Each number is 500 + 40 x the weight over its row's rms, rounded and kept within 0 to 999. Layers, rows and columns count from 0. Numbers have three digits each. The size before them is the row's rms in percent of the matrix's.

# layer 11 MLP down, 224x896, rms 0.11, rows 125-223, columns 728-783
098:506573493468447521441480492490505511489487490563509586479470479540503474533527489517550482455511457524539451523495528459485527491483594457466480474547508460466466486408
102:540534492452516459526494526476471608541425620510486542436538461544580530478530544498545542436476523449441546490461552413463536483564480532507518502499455461521442550512
096:548496501522542492468478521515468576521504474539507529565475439508533527532456506468497485452479449489593445547511466455459467453586520456508417483529583536488554443552
104:554586443494491535584559491530507508505503505547487492508537501383564635477387533495415440512506461442545522577456476516423527501500469519480533478524496510491483447447
102:473525508539541487498513390526528553529524510546470538492508521506538539529471516537531459501494503514463485529499478520466440483515496502552520543507505483545521485476
098:518520540534477494506567543523520439511437454513513502506503565533474459521520531484442489482534531538507500576490590575579382533456523524525464556532455494521474460490
104:534565512533542563487522510543499476500553464603517575518558461511516469523433502503511481466473418549488536520573474501540526450567571477563410536464529508587563535495
101:454482516524525524513503441501522558526576412535508554492510424477481510496523501466487484502495482527425477524528548512536477526537468478488475432544535442460478455520
100:482485437568523439441508475509488504473544527463540478511491529561469523492464493512498525513532557470486503521495431424484474504490553479472515519537528484494436519539
102:483500503482519552481483520512549510543566452495518473517506494503569505539480492531456545459408517550565483450507511490566422517503515481524495520517536481480466497448
097:526542532530482572530518498460473502553453523587465486568492546467482434495462520479487471488547466583546433479514498474455522494470519474467487485534452531494479455456
105:497536552517505461463495399449500501493421511577562505486535540484523506518645538587559471526551443459553468499441518501443503516520454499533554479473523526489473433419
097:545529528501581534493494534523532472541546520504508521490521521491490488508486440426483431510433532445500495462419554580568475498450527565436594505506536462500483561426
103:510510512505502492559444571474444485439494449509515495497487493370450472484535479527547515479527513474454540544463522507517560454545533466533506529539480463502484528492
098:547503521467513484479442516562525464430545491466463512416467485469556509544572546499448495538552577440449510509466577481610461531546485511525518492470382516493507560401
102:509469541532599562441514505454530497527553559498457488535492478514535459487439541537467517533452505480479492535531456483486539516431532597494469539465533412530478422502
099:508490516501477542434450491563468439563460536438524552492579532506540497445495518525472436499483500438551428417528460518526508361463479538548525424512485468498510461520
099:542491484463460465558568521540474468409517446450481479464475463496526543527534562519494531505494528473479484513483497489536534478505466542435493485516517525509492448436
099:560516539521472567490519496512534538551581504457509516541448510449571530499419462560501480464483537512490554569441523550545476522507533511550499526527535457500557514456
095:455423459450421563486423513401543483566477428490484490595477546511494520520505480529532482521586482462526487537502530494509510460556504523523450470437452529568471451425
101:506499576413495538519455489476509522447487544446456467553520486465545491445497502512418483545524533512610531516464489534477462538495546470538477504598421544432517459509
099:489599506475523503473492539419509580541527437450487490435538443485548497561499533474634500568521418528490466542462447473492530540454474482466513554477522559502441552506
099:525528604570471446504533506528549527509546511507483511487516506483488567473451448476474460545477573517454473505485525527503473494521532452500483539513512500458445467518
098:424516477571468437525486401515548477519475466524412510450537495551454536503513473499483465496463506425516431490546495498454487540365499488439466530498547495491495455557
095:556413551473487523470514518513607442449488468503501444524435502457509497503516495499468492581525477542463500529400451512485549558496513475456554468509454485489509559528
104:456497489441541533510516550474518473559447456509404408490455467505467554534536471491488468507455456551481550443464490504495537368550476524557510517471481510565509535475
100:409532534473433499544479534506481493480435517451483530522443508446564494535485539538476452552518528492488479518541420531522532514455491480487461554521469433492534529518
098:483405563474412467560571461480494473450429540498578481521521500525506473479476500457483508498592470505493461501509521501535546508511513511510463587509453444509535487484
098:527562529466502494531507508456438494526523476454542477524480519479532527593474473425520537506546550514516505486474533514474569451514497503503507517466509501558467481521
100:584556502455562493506520544454466511462506481462468500458522534460479466469640521500526439534590517454420502492486496554506471542461527505515520450502498539501532571501
098:561548534489410516488498577484518461543435534469578505505522567491507455442417473473588516483497491511468505519532477556524499468511467517523508567498482525522501548497
098:530487531464531476501532457483490528471515525450541472480529509527477556527476474534475543532540509536531499523439548506496452626526426479492562509474456445502507536502
100:490485524504510467515480489446486544474454554541478570514505497501496508544515532510493481476470527517496463487484402570485453524520523475506502525518550452523514557588
104:508490459502507532424546445485549495497547540565542515487531484577520550474479481509491554496484525537521435546465492483545456527528513451472455450489448404469527554512
093:556504477484476543505524499502428489565538515489489542507516531472431453472460461589564506584520501502478532470476541521489517524505423502516535460542511465486501528498
101:549534491511541424545481463511490531495515434536525421513506416482492581514513470530495507506476534502495495482512506536527517475488504490500501558539431517541469484469
100:482471490582489497538474524540414493597493419507463517478517438450504463403551512444554559516484444491488518557522519558392451498539481514496449495520535585524476494546
097:493482494533473471522550506435439468488552505507529470497475517479530471494529466461540495523529515584465564487497496463482412448537467541436481504470526520545524513452
102:524479501489462474521524488517501499535497487524501446473528559509515577458481527422526448506527521507523480496603551519426538534549525495482566370511443464415491494466
092:575430544528544542465565538473510475545510548500501489497557515498516434542480471467501493447484475509511452454504519495474508491476499497513421543496507554400552482447
100:491513522446497480567566487545557526511425473462548491584481505547519517521446506459599447517507500432471462507537454552453554483539517476536497513446510548502520411614
101:426572541454478458558516484517510543482576551496475501530456511555481542475438511456426543481500482471477540542465473549497513539539463493523492522500477510485473470500
100:488439499503471495482521528540438523609537453465479482488483507556463488554514482497486451487450499593508423485454536541501550457511528524496591471539542583435501583515
101:493355514411550481460451521524518482530556487474498550507507499508525515533508549517436472559515574520554505435480490522540463493511450501590464495501571493500537463542
095:519483469531456546614530526456564492520533550440515559492473548554529483482445516480581517507523465549491532456547553477576463579516449460507473449479564476519532581484
095:506501461505464484520464478449427507500556495546438443508501528445548483482529504507471486551529534498509518506498452522507531570434441591513507560517632477533516422518
105:529527501515513465458523532494594530498523460540470522510545540598422514480593539465441496463519526493483520465489451458502536551613550469502548508496555466558448541488
097:495489455507462555461540579471498503522428489534483501447514510475439464505358393516446467514512506412479461539420537483518487509487452473535551565478421509480504511535
098:509492515481510493496506432531451450471491586440483387509474502471493498450501569415485437452546523441423606566562521521544496478586502576566504510562531436470539573497
097:496476503533496399502475437541551478445446524504455530557443462375546467519447515477398471534489453487495456519520447539531430458524534538578513519512505567513516519478
100:559509496556536500529494456489471553524479481514498508473500537517536538522565524536526522496602511567462521507444537520521514595490529616531511516500531457497427557452
099:557496517501495464435527539539474540500510559461510521461492474547427516442467517513424497454449552474545515575535502513397436464504503541539501468542508421495492492568
098:518447615491448453500466467455469542526439489542482440430575482541471526469499528586487431542462539577561584458433524530424482525459468501562527517449527504463545464537
096:520449500460407473432509538567496558508522539439557540485552545529472496488497466473505507529532536525482453516484473498460502418454507481516475516554520544543602484540
096:550524532485546546531468493598476447517532462525511509439493571528506533450517511522511550522515525505481440496453625445486519473509555526465498479601503460559481544566
101:492529486476540498491470493471482478477451523449528622512532532463561526490536453541426480506440640482461529513517474485597556479563566389458437484539565543482444523476
100:541517521564468521473511493481548571485501503543484573506543491521459527457518456533503514491535499426561488566549479525446481494462476469458448490507538439504485481415
102:494510533492531470487546541591439490453498503462552484489461469548476516480559552484475519502473546511434473463484468558500526441549496490445465408483556509491522483459
102:455472512489486532518495513463470475549466449455499523462480516498495508502396526494483483456595574532485539474489469448548518524517471563497400577499474446466548551488
103:488493550566522534557548510517544458530483485548484531526450521450580504521541489478541595445566497514471473527483581440539567515473484514500411540502475481444544466504
099:490411488564515509424505471509587482497486486535471559533531483489469541556512446522556494531451432430486488546461523480524581467428549480422484525464499457509443386504
103:504508592425513484525465431465486527515452491424462570481539519472524531536540471465544483508473486528455460474505558521431596504493571551446520478518530608479465496460
102:489542506534494479572556458531451440485571483508535438442463484453502539523495491445485466505479401491508471520510479483469489467480515444477525552534483545496544524485
099:456488495531549394521497509505493520460529456525500483526514534470480411490504507523512487500526508522486573535505584467534506546442533543464483445490435504501510464471
096:463451444442495460512476501525516497499488514538544535464452447525562543533514523593449561472442492502509495547488521501467538443480531496507499516487486480476514513492
092:481482473557495537488502465476481585483612395483527538555449497482481513463499556493572550486573490487473424514472494466453578505482464521573506479511481520449542519463
096:494442499480583557427491513420490571516398469463491496574511565461523535461569442590488472494499522537514474525571496484556471480566472485526474491498485521512534514538
101:581526540498396415440457516535483467457450473491514522490440466451552399529455572518506497515498549549522474459522559499542456461530514540513574490521500557419513464533
097:514508506467500541453469484456438482523561411519426557538476513506463506502471435533551499525443634574490606484521450507475572529495521502521457498506590475526450484520
099:533530537522515544484505493517492520536450507549504477464554425427490515506442578475547466553483444500458442563459511512442525492563475432486474441489364452527550512501
103:524476556484447481542477546542530521481439492395509542473503453489528481509473469539560519463519402514505518516541489491383483510558518572527471509505484460482489524570
103:498498444518535468446477472440558464407516539554438497530448542540519484493536531463515537462499503544544545541535471487528515508528456507506632524500559548526442501468
096:444420475508520545438484519556479477542499467423487561611472521472477455483581536545455543438512564515465442525528516566552522551535513443484521476566507471489500532478
098:482466427438506512547513524447534437505480505510563496518521461509496498478536515550447470503464492409419498419553521485461517479516489461478576500488538523473531467511
102:489521481537490435495490550506532438503528456498526519428493530485506524526470534504533500512503456506505506500575516492462468503520480542475498616483503459488525549538
103:485533499443517522438499462460519509449498447517544556568495523461512498458436503462469508567454556569533477571527522466523496483580518467562474488523525480475502517447
098:516547424532513458506475512500453526476472489497481448530493486503444544560498540558502531518510589539532538538402545452481489495512491494508519467523508510514454518517
101:463486562614534594437477427498403518493490495480487504505496444520512459428531454505531539519453473464494495559508474577539474527510466479557497500515467538525543524569
094:424458503517472552468465529544513485489517544545466421483567515410430481494474527500470469521521435442571533478557513503538492452545397456484513566456459522552532543502
103:526482551510548548486509582537521508565575523413540407492534468503492489463554515464458502543474514492488531534422559420483488479509531530523520561503498534554516563484
101:493454453532526533460457487447475511512535470444478479535554566526553556549546539529480473502400524454518510526514476477547520491459491498562493574485533477505519499551
097:469390476511456473433575541464489460533571476458571478496447490471486492488518497524482450473527482517447504492475500482480497555459475447518523506497507528523579535518
096:572552490471603469499474512576527480564536541573548522546568495505513557515504485464542557428491475519445463549495494515495502515568500557496475505484527470508449476489
100:517504486540466441547489510444531536495501483525492495474560451451444553555485435539595496574466492460525481554523481464481519510534513380484521550505482461530498526459
098:495480517503502520506478536547541482462472537484497415528448513451527490516513497414520501492515550521534577414507517523480529388504518509505590546479527595546484478524
101:506470511511552500494586527510522443491498504557457518515451529478516451534597484473455433435437476512513480514470592500497549532456533582493558456568522509411459437484
099:429525532481512525519492436539518545489540498504492526513458522509474528467488491498575508497522481523516429563506464505431506512514480489457538506530501430459490575546
101:487461451486537398498461514541396451535524447557579519495459454480472492535435538541483508460449445551570470514491514467485486575506509492437601476526431541480478484545
100:492439556463521543477457382513421412497550508495545518499455447503523453524499482441507580491489447566522541442527563435548478459469473528563550518526488536499485476560
104:488568528450506488520504512468446499475544510527560512526503464449509503443443527586487498471446410482492489507574476459529435507472458528478382477487493458483505515474
100:513459472469481492565543511558614520431516508473554482462458484495531533513500453518505442478465453476476472503471505500482540462509550581445518515607483464499505520457
100:479537508465462554486487470492518486426482525515494458528512503595544474460511485533468540450467483498549507501454549573496514525440534479499499514492471551423483511577
099:508543555505472518430469521438499548493563452442563484514488547444489453521457509515487505474509511496568408527498462523461482507455532466456483485507454583515541498558
097:490509496507464488569470576468482488477534542409605541508474474505480519471527486482478525515472446490521460476554402564439562579533530502481501435502602456465423523536
098:439519547459475511524510500495546500489448504451437461479443477489513570541519455498501428485487517472444522512557533486470543444534480521460491534487507515547535507524
100:515475481541507492509449515507503545536493487481521469469557525489476434545457501503453534533553544491531482551538443542531520522531419543527536597447387469530483551543
102:509488530462417519505497478442536454493477505507488466545500503494445525513547469466533488505483575529468498454496518570469491491506515507436436492551550544492496431563
100:548595610467411515548491534517524512496523421430485469470517548517554577509510492512501538439552462555508560526568479502454468472499510580496539535535527549508444464477
101:482480484525449515499499541436494549463459454499478520479482483475504503514469455515505462502562467463548521489570476506534504419593530462467544485535519583573502491520